From a checkpoint of a small transformer trained on Wikipedia.
Architecture: LayerNorm before each block, learned positions, biases, untied embeddings.
Training: a variant of Adam for these matrices, 3668 steps.
Each number is 500 + 25 x the weight over its row's rms, rounded and kept within 0 to 999. Layers, rows and columns count from 0. Numbers have three digits each. The size before them is the row's rms in percent of the matrix's.

# layer 4 attention query, 192x192, rms 0.0662, rows 103-175, columns 96-191
083:568473518492501522484507497501493469518478504495502542522508483524521531487499474471497487505467514556521513461521509498502475456540507484492501543482457473499520530532487441532516478452513496522499503488499473513506470467500483479473478513509507535565528494455483549508496516518487488538
099:500557500488501501502504513499499495517464508483469491499472503492517464522494517493514504469461499474489483549487489526499532491454501503510487530536521506492545497486438541498523538503499523472525497538490488511518506475481511508477501482491482440441523510464503512515512531530503508525
084:485559519523501489513465483495493534489501481519461468495477513499449472515517522512525516499483515438528522544481469513446505509511503515503495489522487519474506511547506459552504558486490535496541492474465493502506510498470540497512506524510475530471499477524498500544506494499482502492
084:458510512527508526483478505469509526484499468502511522488464519493456479492479525482480515467515496512530495520522479496471515515561530530520493463472499502502493503542520490472519549459522496506477451469505508507512487496482485505507525515458469531482508540513504531516543510505514522495
080:548506497502518471457524524456496489503548499491493543487476494519457518459490530482489521529495487460476486546529493495529470485515492516470509484504490494438505490466474551505497489494490498509482523483462518490520521508468570486519495513521488499495534486484486531509467470479515522478
080:472527528515502474491502517451462467480474476514522516483516534496431503497476529508511531488487511513488502504484455541490497493477506518499512451498495502497533462532472466485531518513521543494574505496496483508500519502488515468506508471491506541483514482556487499531484505487474518539
089:539522496522488496488486523503532530493516478457496517497510495522538503531460444510506506493499528498496486484482540521510505463508524528515506527522502489501496489540484526532471507474493492503495478517526549478479530516508552479498475505501533443483483520469468523481477521474537504500
090:461505460529486574444512516494495461495507503482526470505438513471479529459506510494520467510534490510500467447518508533560521504490548524482481511498474507525505488499509507497504484502526498536473515442494509510463500530548466538519494519484483504519498527514509529504473516520529533491
094:519512504521510500496500502466519511504566488546520528505465511516523529538458507532488529494509487491530496510495462498510497499514500475482507502509500478486497483497502442491512484466502482507509500497500491478492496560496492531499514474485542471444526523522502448462498491492538499479
082:497539529519487480488547499536494526506471442526495492489509511517470493507503495513520464521514494505471483471509504499497496481491488536506497528523535471472457448457530476503479484499538467516470525486525508520487517541511503499510499487484511470566506537509496497468468499481500484511
137:465509481486506472529534475492491510518481509526476522445501512471496508518512519539527535517491497437487471496493484532532504492479481485497491519497521490521520466534454503481482522518530499495487489496469528502491476519507531538515470470485481491478462473518490468520472516478568486523
072:505499542492512519477546485526479445477521560497476559502474473475487515480528519488513506453483465537481509476556523458497476480522522487488505497535528557548482518450466504500498511496499507575512510522471481496485524533480499518518494521521471497516509515542479496500530515498515527505
079:500503458529495517459492505506518438529521506433465512514489527509483491509479508493524515558527502508546497491476472515521519464481511516454481464518503485517466476496446501513519532512509529517480509499518555489500492515505520521489504541473490501491463498518522539499457512458504541531
081:493508514501526489477509488467470515461455488460511494503515495518482486461565448476480504507506508497487500492536507501504502509540516485561491477491480547497497486550511462468506505492466476496444537532501480494520469520500488509480501517530500480502517494507480516487477487477491474499
102:479529491517506522472565500503515529504495477524474493477439519490500502513493513543498477496470527479516487485563515515538519495513518505532514536524513528536508497547508488476470511464508542464488500514501466501477497503516465503530488489486497448533520511500494538477495499511507507509
092:472481473466490520520560463519520508510515534503485476513496491513511516471538482484446472471492489497496493493508528477487472531476492510517486542489515494509527485475550549525509509515499551457502507486476449486491495498523466507502489478485537513524519549488505499470556469524490490460
090:530499495475504504480518507527525535502499494493527524500444496508527524503488489489492490514515521466476501515527487488490502493463479507485507515546517513495497476478558514515510517506502563468506518499464506492524445516507512462481491483513519530469539497483500537517555469507474480507
103:403485465492503523487516509519438484479494497525515472487511503435441526494486518542529500467496492475523496455502490525527520529503500500492501571503521468495500499532505491525505526532511507508504495493502488497504497527494466509481498490521474484493471492497465491470511502527501509488
097:514466482490502542471524451502505452518505483504485503521494537512499517508562494513478491486517510495467533449525506478509514524515518480490462567489496502487480532532498477524463498524508539514490502514503449505509495494495456499448504466491463487552527496499487453456511471481469497507
087:519543464502501519510476484510516476510485468518518513510497499527526495498510499488511528498497495470503506507528537462501456470555508496478505543465488509468530473502524471528523511459494490509506521541507502483484522480514491479498505471538511503516556534452445453489500479500514475479
091:448475505495519504503519489528526521540522470506469472504471530470504482503504493501503464524486499497510478505519493482524496532536512499521493564501510498511489502514516508489441478528507499534491530484480510480455511518476489491522485483494537474538501512479482461440462469514482531526
109:494482466501477525497501500509501446543535525477509511515503507559496484509497461502450478518539519532521462497496493471439498480516521527565498480527459488476479539522491501452519492503485516478534505506491507503473505487499485501476503484505486541499496526487541511458492513508496488502
080:509510487437503509502473477483527483478504544481547494512528519500510486504490519523510483451499469516489510475483511454502489474537529482527491507472514437499501500485445468493495485497533534496513513520486459506495485479520468507472507499491508492519469468488483492520468491486473464463
084:471502523518485476519488518519519505521501507485493534493475478551463484512484463501517497503471504470479448437507497515503503481462496513511484508546535456523531489467484503541475505547499508509514531517499488491493492507531528473552480441512543507505474542483488513475469488501542499515
088:524512537507578491496520532515515509502533489540515518472487497487508524469509517465480501563497476509502476483547482474495445470486488504469493476490495480503514516483563482496507473503509505490499549508517509512488522549524530462535513483545497512511551463491485502496500516519469528509
105:501489508475491494506535476561468489494479529499484527474575478483516490528501531507509504453507477512499475465495518525512474479479492508488501499492537502474519477427461542509507515500516506497477468461502501476461494492481534517539487490493537504542494535481509516471497485454496494513
096:494467507492522521504495497513505503544539484449531497506513549526507553474496462490497532481532496516535499480527493437512477499524495495525474491493481492495495496490508465528507447491498492443513559470510482489507497530486486491480515437493529491474496497480487482517562501485480470525
083:476473485485466550459454470487513436505523511494515487536477490436456507480508498539483512484495533506468518467437509503520539476497537467495450505510500556529480505516467461483505515505479469533490459514498480486531518464509504496466513542503503492487506464501521461563500492504498500510
090:509534457532498499480477482457497450496513548507478519503421496470468518521453531501471487500497514470465543554470520503508518515486495502514531512507489468491486493489515504473537529491491498515519563484496519514479524487528495464481481540488527496466501519530515496479491477511499501476
093:462539511505534478508488494478527523490504456499500507491453517480475493549468540519472528490483490472526512550453477487513511531490489482498480466501531486443499501535494410491514536519515498521489505535523486489517503499510499469503542519536424514416508507537469456527518484538500474467
083:488512489516475503479544504485466483476479465531520508509488473514506501527506521534469466543479530505494499476538558532546485509481534526532512539518519486507490528498524461500499506527525483518480458518481505488495494500500503493494499556492471514556464501529466518524450510531495508515
081:544528526522499495488509504478540490474513506475516496491515525539474498500513490480513518445471515485497478507483456530485541529532485497522493471527472495521521543497461503535536486481483512493497540485514536525491501512452527482519494504475496488476476449502501498511492525501483537525
082:500523518499541494527517507532523513500476456507471473467499468498544470536467498472514482457477471516544523514481526521516468542491471515495541522471453448463529531486533517476493496503511510457475461482525524559488471508480477514492522527508468484494502514510466512450492530504484520503
086:459462463508483497463522506481502502519517502487485495514479502496524524498480477518499488542559519486502489470513481491493515533480523513528486481514495523489501538536504486528496507499488498551479520476510498501474481483490493531536487487495479534522487527527535529476489478519536490435
090:502450494494498502500498496550496469524520503502539465498483530492437468482506541506481509516529500516475478459524488523481502493456496516495485491487453536512542522499539482501537534530470531495499474472471524493472492502490469507513525496493504518542501500506508510439474499487480536447
090:557508533457506474548496485546493515487505534510511523498527500516508533457495474487491505496537499488501509475518512490467493514472499486472490504491498456523521489480548451503523443503479525497487503516503444496515479517512505531519521488500546507499521539511534507475527500509481449491
097:504504542508501463523548506528509503520490473499562444532497494529490470472542532493490504509515475504535464489521493518488470485536497530519494482482493506487476489487523531469516502486467514460535491494493535522485528512513480480532510520525544498521539519496492470473452506491479522461
099:452504514498509492516484510458495488473500538537497533481551477480492536467494513502525529505515488474432574501505501495507502533515474453524486524493502485460486473506477496543512480529523465539523495519469455511533487532476546506478490550497516541501479487547526485551499511492514493455
099:534487511525459518521506566514489480490468506486516491499539423544515495532499503495538533514498475536521489561497495539478498494513530525499512537502482511472481520490437547504518507457505483515502481522501493531496468520494524498488501486507469468477485480484490486550522523500507487502
093:530533520504485506474477522485482522492500514513512489505525470536446483533467522537505527509488487501564524520469538551517501479516471515437513526486476517444469454495457498492519482523506484479519525522491501501515498502492499510515494438538511512465470509529505491570517504480482514524
117:479483468530465499493485498507513457505484466458466532478545492544495511517505484486529495541494517497512498460508498555521506480493510517460502486482486514493498473463489531519490535502528522521504487497499520469489479472460512519510442474514491502562503496490494484505499497502526495533
110:499491533519491523451484528467503531472451480486488503491487469522515524514483510470551507516485507464513509476511511554539499521527484489462500562475503496506506495528501488529489514484510494526508487525506494521511489491501509542547488494504504477524516505521475494520496492471500517514
089:477482478494515546494501494500518478500526545541501471504440490470474534509517501516495499511461537475447516471528462505505525524468492463435476511490460524561521535518466528499512449513495506513530526502498440524499470441503495534492504513483470504504517482557516449500493488561496513505
090:518519478523460474524486485548468506484467523523438511478486462503495457512517515494547480502477488520482494512447491534466536492492514482487470562487531477475495512503477488536531540528525505536495479465506462476520483453492504496481481509504487513550501507503503491487487519490490483499
082:484496520503524489503505506491484502534498522491542515509539520524485453494481507489496505485493467470504487508534466496511457467536506500468496490511538487517540510498541511492507474451511516489495500502469492511488518488507482512521536513516542474475548464482510468537475501511459501548
109:535519460512507508516471507518511543523481472517462479461470484466533503541488509492525529513519511491487489519499521513501503506487483493515493522497496494485520496509469528499520533504516473542514500485499529483499471508485514471460450512468495530514479496464514532489556498463573473497
088:485521524515519517472440488470494540509512545460472467514500477513478516510515495535488479484506532465525497496512485514500503481472493491493492484512446526504489473568466484492526553508490503464544530521555513514521501519502515488500514500546479517426434483506489515510548503513491516532
082:518512503532495498517474496510481475509508499544477477494517510536521520533514441457522543506481494482507504492506475460452514522493503512490511495518473504490503524475517498543498475502514512496519535474507508496491502481489536514521518474473482505467551471521529503516480487474473464483
090:499474497479484559476516497465522481481494503512541516509503507501501511502401494486485454518527497530481479527532551499514490521512518496525514479484469469475449478477562449492507512484502451535496553511527476513501507528524476483514491499507487536499470477514505513498505500523510492545
084:476493466486486541482496510497493498523490488504496450497512484503507549507513500448480483491538504504505503509490461508466502519551529480493504512479493492466481523544502462495517521517475483539476475467486506502532460573519503508536515473484507490479504488517503534480473520501498488486
095:509501514492493505520542473515476491569479497493482511512543541516523487520537453510481516477512497505543484504477498457462489533497507506569507511469481501436494481550517523521496511496485496478523492488530480517513511502475460497458517493501498511511482523497513492469510510469516469541
103:501482481491485487503497513494482464505490500454525497514516488472542475486459490517522509460480499530549527521455555502501509508481498502532508505485490470468458488489505495490486507525493504479493453484523566499452504505506477489443494546500524529530504486501523466493474493520498542509
100:459490489487497499485538494489476524491485485512483507476497515521522524489506522462491468479518484506528497494532495496489502547503480526526506498470471472441514504509533498469491498529489525487475475460509509478481490530492505506543503461508504522529516513565517512434508503505512517474
093:523491490566511534494462486535525506544492513488458485493468507480461454517481526531527513504512524486507476471501505505478487471501447504518513505478487519516522499443505506473486520516515498519508466522493497479521500507504503496525474506460524472518456507497511509486520491457493481564
092:555519472580495489507483523469517508479493496493497446486490514506533521526482518509503503501511508490530489554465483530513511520498479535486520457483487476504476495459511495518526498478516492573499523510518495523544476502476518515468497516469466549501482486526541526544521509481533499520
108:505447459484495547460483502500470453473552544442530465522496502451464476479497508512465479486489476500508508521487494518516506506485529501507513479515488501532492520528510521464488523485470508502510470498474548509497532482482501482492534535507488491524505466499513511487480493467466512480
080:443499495523515530477488537502500532526489485511475532479449512487526471515529495464502499428479522493557461513500461501459517531515480511525520530519541504463479509513491512504467529531493469519541460481495503523509474509493510468478528490469467509510489472499524500550487526479496552516
085:524493493460522490535468526534517489528489529515533517496541501560481493514507478520501508447491497472509514499471521475474495522510540490457493520490534485466507471507506417531515477501498497505498527519516439490514459484516491483503538474546499537441527481479504498553561492477501440509
098:468507407519501484488505479508515499528532565521472539492481473460518539525513494501468489470505515497492471465524475467490512531488525451505516504529536464502513494515463539552491506541502529561511520512484497506497508506498512514500486496468524501503475498489499504483471505509539513487
105:499463487500461531450505485497516476511459464498492529490503491519471500533508519478531498517481503507472483503551501553512511500498523502455494543508487542513477487430503534498498511520534503528524454473488495499492498504507530509485468513465509520554513495510467519480486508519520539535
103:511508490469480549492536475508469448527500502459482474509478504506539497510519525457481499477494515509521464492521530466528495491466453519498494526479499485481510513442461553506471515483497518479510544543472480494500511480482453510494500464476511492566518499505519516457525475487471484527
077:521467448501447511485501491464508508477521504443474477531460507511467496511542496479502520529501521492484469503452484539503555537472506483495469481497504536525487533523456512521514527519489505529492495496490525476465505499523504512499502531484471543479480499467482515525495475530518497440
096:465509517506527532495493518499525534505524492471533505497446492465461522495487534512519508492507514523510492502473497512513522518487486461492494458536492477551501511563505429509487488500506499512529514486463520527520494512515506503503538535495509507434505479533539502541476515535514517517
099:478500529544537483551473526509522565498490510506502495503485454472500480529484521485520478497496502506509524501486477516498520529525475502532519504507524459531498509548541461507489494517497460517471490518542504506526504510498470489549518518500491439462455535496490470497442528533535515485
086:494493544524470473507523516449489513464480506494478486503489464513490475507501573492523513559474496494468547509484508551525507513452482499462537518527510518545513500456513512490454512486516506491497483511484517467485505497519486509505468501505477471516483505541478486529507500514504514488
106:508469522479516503483542505502486479504529512497489503508503513519517480488471481478481463494502502548501506504498502491445516521519562514523503440491459428547530498502478474477509480499468493484501562488528485508493481475503490504484504542514516485496503506495508487462519515552478538506
091:479497496515522528490491479494526503514488456498510516478486530490473518502487467494493486467513504528498466440473457461482528503499529497576460461523475438500467529559462493500498484511526494531517511442489482533530505535488519469477496517420522570485481483513519462503520538510530516507
088:451516470496481506527501504479497502459510492509481503489527461482509555498534493501476511504475492503463497507523469533522499491495484459518506547486505503507495517536514561504526528510497531512491555499479529503490492532491503512505491456515552474512498487505496483468476502527519507477
101:455478497495488456503499484516504504526473508494468490503475497531525523501508428491500458506511503510500475481537495487475498555547489494525530489496460479507485512564524513484503480511486486534494499491499516502463476497485468528501502482485459513524500549518539476450459475543496501505
079:503506462530478514476526445491489464506499532482525463523487504501504503500547529504502504482521527499465481506532548493547480508507498506537526552518524529478516494463530473483483466523506493502508474517480507512461489486527433500456482483492501477556501498476480516511491473499489476469
091:563519494513511499488496546469505445463523481478566503504517487497506526492480534525524503539502490512495533511508538507576469445498500499451513449532471523512515489467503503461492473444516505456480522512524528476497493502492523491509506484525463486466552482490516496513510487490501521504
093:552475524504497499497538513550498488512486465487506488511583523494542486488535493504481461494456523524541499476494516549483496474507512531484508523493521523468502483493511517533497468517485524466494514494473516511473489517502541510504482510505507469522483477491485506496474502528477515527
092:505515463531494491468473488494487500529474498514487481511529483475477514545508503482549447499502506484494457481473465529499498518488454518509496510516503523507495525514484478475459507539523536473469489513475510494503514527498500499553491486461512510508483486506514542475467489466476488523
# layer 4 attention key, 192x192, rms 0.0618, rows 103-174, columns 96-191
089:478494484489437473542512470527512496517518506501519489451496520489522499534502472511497491474532488498487523545486489496539520499478514503500495499538541503471481481489507549519521499528451486533481491510473503470505475480497489514441477489491488508463503470532510473485493490502503455466
088:531508494507591491498500495490493507497537506537553514450523506510527565519492517501494501529492479529502508505482497495510468503518495494467507483506485468531529505512511503495522481464513480502490516491511456565499510532522484484549522494502496520538465444537519465527476572479472519509
094:481519492489502482489479509502487513527527477488504519632507480520489530500467517463497501492486491479444467477501549535529508500494492511489516504482481527524491471489513492485470490507482506515507536500547510513503529480512485489526542513515533517471489510494480504507507487489485512548
093:483524516510553481482507530465506510512518469505498485645501491526513501514500534495511505505502476505498497505520487489502492504517478488493517482521476507503508502462495493471468498478452501512496518499540512535495554501493512480515570513532517526476488470509507483525494524503474504503
097:491528503507499488505490482492489512461496490506495449661519496517505466503494504511499505507484495493499483493511494489486508521521487491481501493484495510514507513491506484501499483491485507507506496535527496501489564482533489481534561485519532496520497527486485487507522468511463483492
092:527525514513551495489475522509511509500506477495517503632512472516523505491503496483488501515500479509487491524528505509522479524507497488489514493516493512501501523490487500501493489484459502497493488515510489537495567502514497481553583512515507492496515520498514473502501529505483500517
088:509515487497541491522497515527494484530495534522501493389522510509519473460477510469514526495470473529540523492497507528515488486499480488452527495491453498491517507463514519519513504494568489516464535489468503570503495516481506484508523483530522528545490517493500519543493522461512482502
091:496459495483553455489545506509507499501469471508489533384521495455539507520508524508495507513518507489502516526534462485452477491541483505522515470481468460513472518478506515512471483494517514489506470491486525501513489480449512502482467499507510484442508489502487506492464499532514516494
101:502510506507490535480480515508483500502478517445478501639529516493500503461525498479529512492483495491496472522505543488471517506495470506529489484504528506487482525478501466510468483522441474495500510545491493497507492499516514498502526490475494472514526476478502504509536479471470456509
083:527469482500567513510501484496518500486490516500511521372515493518541475456484510479514539507463483485554484511514481519506467530524465493489533457471467491516520496522500540478505520490505517483508493489468514498541488516530517499514482477541493479509500486542473535503495512484519517502
102:525563522508608493498473519482520502479491484528519499462512498493499494508477516485490526492467460519488504517507462499490475497485484502509505486498499493500530503504508495497522486471555496513517497507517478558516529539517500460544543502516522520497499496480503489505494555503461525468
084:499527501518538529501504526489516502514451494518505477350501495515534520514505500494506472521507510497482512484475467522502496516515482500493514500464509465468523504493514516505515498507558497474484512482506494512522451492524510506493451453484516509519476454504548508470495507515527490488
076:493539511533528505491491475511495498488483522514507493417498460462558492466498533494516469466515508482464495489497495493496499486506522494518524491433491493508544511476542513510475487489566530471529500453502504554501491485474501500518463485520488503493491535472508508522487520541504480476
084:493484483470421515505510494476499519504558514513472473628480514492460500508460521502497521480504526469532506479488479484468515513523497500489498489515476486526471514516492494495475509497453552537518464505527499465478511486467478486475503486503513536473495506502508477506514468502488513499
092:527504473480618487514497493490510519507507490516554497411477512487512510495483520452505510523485475505492515528508470502495458499501470511474500478531492434508521497465530489498530505520559492536494522466512494517545491505491501488503492480543523513467482452526502483504476529493522538502
099:507467486469448523492506496504498503484513485487525499365473508501472488488485490517516522527505521484477507486505500469491511492513511515492481506517482490472495495519480465495520483525521485542481526501500514441501454485502513501500440495513473475514493504486483526485487478483545505501
091:505476486495463546482460488536495497516546498496491501576445466542513482500521501474490485485505489534515487516496592446531518496508504505464490517477514495523523541470498457538500507492457488511482537479539527443507504453524492549501505521504478439531503476512529485498533483516508463504
089:517517518506604467508491495441526504494481484523516516389521494483498528516502507493487499515470488505457505508528474486485463498467472490513490477509481509492492511520489508458498484504558514515506490468500500530514516500493523484523504510491533524471516475512518477520469550522504539493
109:480467503511477498511516490508490494502491490490501520343476498455494501498487496506521481488509510494495495493478498495500499504492512504520498492521502479518480476504520502491490497509533505510504487484489515459506419499489504516495403511490494513480496488522498501493491485532532512509
091:529468506483463485510496494533494509513512545493478485431523488540493481478524484491519508500495529514517510506492525558485520494483487504431479501523488539495486482470478517490486495520530505544499484533490491471515466479525541498488445496458529492491492497512502533518559477471491436537
094:512470471473441501519484444476477520499495478500505539442507504518470473500458474469510490466481531481506516489530512505479492500447509513498503484515520456515476498498505494514492502530544498499477473516526498459527484468511503505506453487508467532497524526502483515466454466502556489483
095:496476525491401511502540490498502511482460511468474496535500496478519510475498479508525498470506515504497493489503527500493521487500515499506512499463521552503475488511489498554504487525447487498487486489503493462472474501485501522485447519483516504483482522502510489491498477494509473486
087:509446474531432486517555492470499466549501475504459501445490515447522484495522468523511505534526530463476508495476482523515532509469520504501492530511494511510533476497507520511524493523479470514497497491462501476497465478513521487513454520487436513489514512507502514471492491506533505542
088:543515505497527503509496495555494514518480509500517518345514517498501460489475493503487483466498482519503517515483509504508463499483470515484510514458499500475513491520493536518496501495598494506471515499483512517518522498490486490545472497499475478511532525483465476480484523476534505476
114:512508508491499495503501482494506517490507494492492499708507493507499483503499501510494511491497493495511525503504513477517510519515500478493502496511517512481514536504490489489483496497434493508481489512510485500502553482508499493484570494504527497511488516494498502485508484494453503490
096:516550496507589484512501492472535499489476495519537482351512495512528497491509488503501507527484482516499500504524467490482473502512475484478503518495492486468548502522506500482522485488569474493496514541491484538508537531550500474526498498505524510496478500467502497500494551499518505484
094:516482497493427496525506474475505498483512494523460516593522479483498486504515499518495492486516503511498488504465512443470539505493508496510486498501526493507489534555483496515507498516418508538499470530495497458499475484492513512452488515470499529501492503503529493518471470508475499460
104:488477493529444504523522520493466487501479495483488506385486503489490514509507494491510483508519523483503504522490510509478532503488509517520508500491490493510490478491509509512501512522539537489525521466480511477497436498479497544468406503488468505489497500514513518478499494531526508513
090:473474517504449502494529506515502526489505460424521475559454483491497471464512568477497489516542506483509453507481485525460499503485518512472466483492523543565527471470499503521479498512506567495515446530503477478503501469520511517580563469502498492544476521472510525496515483501494492515
106:508519516504482481489481499491483509513511531492478504680489503481454504481494501495494492506494501480484508473490506500482516487493489516519495507509514517534516514514500498490459515512422520480521521517498496492494517496482493496520530494480523526520495493502493508501509487488454503505
091:485500516495562471476501486494504512502482518530527479343506512518496498476455471497496501511464481507501515510521472525490479517517490503454506475498455518480474460468498548477482518492542517509498508460502495519521522504507495474497469460537510473499533504536475478506543510499538536492
093:498535493518517506510530496498472501503542511489489501667512492493556512509469506516495529531532477529504515485486515489502493497514508509497512488489497475496498498524506510490492492459443477489489482520528482529482536487511486511516560484510514501481508500496510517511480502474484509483
107:480515520495529493474470491482508492487496515501501499669515504498505507494507510513484526505504483510496505484529485493506499487502505473494487493530497513503489517517489485494478489465435488499498488527513496519503572504510508465519590495518519522504479499500496481522492526480470497488
100:503513482498516500511520510507497499506481506503484498293485490489464503497495516501508490480484492490496477518505490505468489483516500517519515508474505495484476465518515516510496504515609514490506541496492509468509461502497506518487443512486505509487511512465503512490491498512531512485
089:468484488482480510500469476519491529455500478472479524532500470508530515481489486504521491476465504506512525528540502486514481511502465515485493506541533425512476491515481508468442495488535501536479503483532513491526521497480504506531448529507472482432514540508478500503524478517556507497
096:505450489501489547483495499503514498512486480493526500455452491481476488493491475492524497487503487526487499521489492458555514497536522496520491533521510497450496527514482528512482515488536509535494515472475524467505436474481489507440418518507468500512505462506494515509499498499514489462
094:475455479482429514496492475521492503474525509473467510656506514528499494487496470512499487500497550490511518487520540482498516504493515522494511503496475508505478515511506488525481506519424475501485468500510502456492502479496499503485521507509490494481490521502479501482533442499502485530
094:506534496513575497496528515475526498493476474501503488572485509497477487535486486512489502506494480483509461514458467499504505510485504516537500483513514489499497517545491500519500501447492520531518497497498496536516532519527489480527549487470488475489506477498508486497492527515453522536
101:512550526510578486502513484482504475471486541523502469403493501534573528509514490500475502489484504518508505481499512501520475487515514472491515493461505527477484449506517534495519485493533491484487518494504477546500541493505495501486472516508555521535510470489532519499484544488488496505
098:493527517509539465504486504497501476490483503503487492586488491469565510485511489482508464495481513466494494486494491497515525508505522498492498504492482530515470511470512510500493481463465513506531504487476492508461532495515511509490526563485484464520558474511457505509477515524511451533
104:506539516507585479506494508505508497492460516537521493287512494492523498495503517496503517490480481519490498525489494512499465499496488487501496494496501494493506465502505502502501510486602491489492516503504486540510503520509500499508485489486502509494493507500484512503508550496524511489
095:518548470505588496486462530511502481506511506543528480465470489481506496501520509499487519506483474506516517542488452501513477505512545498497495471508474477481474492471502500480502498462572511499495519498459508529499529530491504467501519491499506506529553483502484492510506530547514475511
097:504469512503516508510529517486484481505482482495518530353498499469493523497485495507491481502521482509507503523473503507500504502516538518535514500494527472475488450492529495516498523477582494493486509473481497476514447517492488520464406508478478488494516484496511528483498505514539523489
094:504523498489578512508510496494516490510478506506539509305488508483489523494499506479496508503493489482492511503493488499513479512481486503486516502509501502497505466501506518484477502495585513505481521505479505537516474518503482509511458481494478489494518480509502506487486544517524514496
096:502482510487433505501490490508502501472534478500484487701511498495510507500516489515484504512523524509521503487502514476476523512499512501489498505511486517497502520477486494510505487513407489491513482520519509481512527474507508487502514512506486510502498521503494494497524461495468475484
093:521538493505607484511504516489519487492492524521520495388522491525497490501495513470504510491475462514488520510498462505493470481500506472486503496492523480500521469496503511499501501474573527500484538520518499551519506507497503498538535481517517490497480481497510503519469567520483505491
090:456476510484446495500507538525516472527524475542492508643469528468500500488488517479521505512514504519465526504474515504524533478533518504505502480483506503555502539509518488507475490519460515523496446465476504496478489487478491482506529543485519499499511516518517456515450497493488474539
086:555526487508467552505511516507502510495479506475536518542482467510485480475471522518480504526511472497495479542486503504541496499453513487516498531492520528459505468517507502505496506493519507500485517527493513509486534446503459512495500512482529467550502526476509523485551488515518529513
089:471513521517489463461531519459482497530451457502421477526437487501513479495516496499505487480540507521526498515509480509484524483520496490504508476538524542541474506479446519457517474532460538473493446487482487467497474481498504526460543524491491495522506486523541490491477497495489512507
081:507502517515453506462510484445507494467524510494473522568470501503470488484509483504550490512512499472530489495548520465515513484500526496549498470513493503519446537528480486462461470497517560522523523511519514489468503481495490533447499522467495549473518495493557479502501459576468498483
088:481455507499408509502485491499514502506532497482486483570505498502511502465483500500508496482544526518491475474510518498478512491507503490539498479535500493508467505514472456512512474497397486523497485544486498472482482519496496521489507517501509519460488512525535491517523470504469498507
096:457471549502402485486489474474490495464486479477459497529500525507504511530555507520484483512546539501500505478541494504493504488492521492507503486514467547516459525484495498498512517513433485459503458508483465470487496497490504507487523480516473486480490517512500490529502486490494498509
092:539557510500595477485503510487536528513486452503512506457514502508511487482493497520501531526457471490465483503564475493514441480512451502492514492531504499513476503511501443497482511498550473522498491545495486541495542501515480482499558469522525502482497510498480485523497523479491511484
093:495542523493513483512471478511490496484510508512539485483602479523560478490508488470492560478499484502515515486463502505478462492501487471472482498450535463470519477502466526539511486498519495489507511521516501531502523514498537512545549504550513508469506525454455475540495527479517494472
095:505542539498591500490499523505477508507498523514521510575509470513518497492501513488482542501483469526470488505517476502497477498510499488503499504503511513491521487502486481461500507463462498458490482533502505545497566506515502490507584493519537460507523493498483488515512531491460495506
087:454476505507365495495488490489483507474487498482464501634484494498513532521518499513521494491523553518486501487508519504486537482496516499505479493487485530530496529507495492518507477520447510466492493489522502468464484483499507502502488520503485517467516515482505498496493454545496523483
095:501544526493541498490490493490515508498507488493505493642526495514534515512502510506498518513505462524493516504497505493502474487500494490519495475493490481525517546503492471492512476440448495485490502530507503539505557514494495492544578499516535494493495499512490461505510523507464494522
091:548509506505454500504500487494508502514535494485470504632439497469507507479520504489481514508507496499478512504476502472528529469497486511525481523532510532521528542502490479494520484489408502506523496518474559485509519469494491522464498542464487508515505472508500520507537494506466499516
092:524518517522563518505515493478522480516473487493535491374504518474491499483466509480514482512512469508483510527472471496508477495492519501506485519488497477488526498479501528493516488464610514515477538504475505522491480499494513516526483473471482486523491515493544533464507532527480489482
099:485545498508593487499513510490510481479458510530528490310513487515531501499515512513502500513493484513504518504507494510512480505509491503483510481486503483487520476486511509477496496484582505484493516486509497535529488508501478518506467474533480470497491494496506506510484543509518497505
112:513468514514463487505490502513506511489506492518516495337511495493533520485500473529509512504513512512496515497502491499465494508494546479478491502502494496510493465521522475492533495495537491493484493499495490460488443500509516497506469497500498503517489511508477452508502495521541508483
101:485501487509493485519507511518483493509479509505501516318477513480496508506493506510507482490486505483510495495494496511485502483495508526518515508477504492492496470488523513506492498516576506484508531474491512489495440492463496524504401478488501486506520501493499518486492495509525509498
108:504492500508475514498481514474492483513511512499492506730491502462499501506512494482490485502525490490511502523495504482513528488510515523531503509478503497503496540491505515509509504505411500496500500497510508492488528494489499504478520502477489491507503482524495495497499489527463494498
110:478505497491480518490489497514497485502529509483483517688501542489481499498489474481500490500516505496515493511483498499512505495484494493518499486504512505492494546519477512511496519502411497492495485507489526516493518516492509490483546504484520527499526484508484495500496490487457481505
096:481514481493538498494463513559492499492483492505523501332503511486515510493491483500488472510462512496499485491495503529518485502500483515488482499476495497490465466498512505506505523520582494477514518474505494520515477509481500467528461502521499499503503498480466511478481507502554532499
099:490491520504448517484518498461489530524523478453462491584486514507534536488496495514469509483548507502499510487500493469525520489516486498498503488515534548499472551512525493489481504514445478513480435529495482482487502494484470486478553469490501536503483503513506513514495470428522516485
098:505523499508551504504540503449510497511515527510497516612516487476497506517484513509500508492530469500487489517504475488490478503490482502517516504506523491501534495521508496529493497468439502520478515532506501522499526499492501498529584493504485495472503497528511516498458530492438528480
087:537514498499568500497526503511519489518467527521545500360460505517508490497516504487518479500499485503536483506501507474487473500499509511509495482504505494488495459517492500510510483486591515535507485497511474515498525537513503504507463484463502497493510499496528522469501533526476487493
106:499481512499519520508515517484524500496487492497508496301507493486493483509492520521508493499513501508511488516494493508488464464505511501512503509491519516476487480504515512504504533499591490492475498493514486493497465504497515508503450510484501521476499488482510516514494502481531481464
093:486479506493468461505511498511499510471481481485485505351473495493501488497489501500502485514478515493525506497499508521457513507501523492494490488485479487518454464482498496490509531509540517501495488492505491449515453494498509526502418478525476494485503523513511497472513484519556502523
095:504495508489499523504463480517478518469494506517473476641502474505507488496544503471496527513480506504502502505511479493479534513517504475458490514494490523515515498495493503491519524512453508490520484505526488507492579469536501473493539515511550486552484491474494490507519498492447467495
090:485470503491439501498506480514482511511481517519501482488504501552549492474497463522493556503525497523498517526506540483539482511505484495539506483483488501530479534496483530520508496513437441515498446524480497474506546492515478493463481469523523487513495527486479488532530479461529489519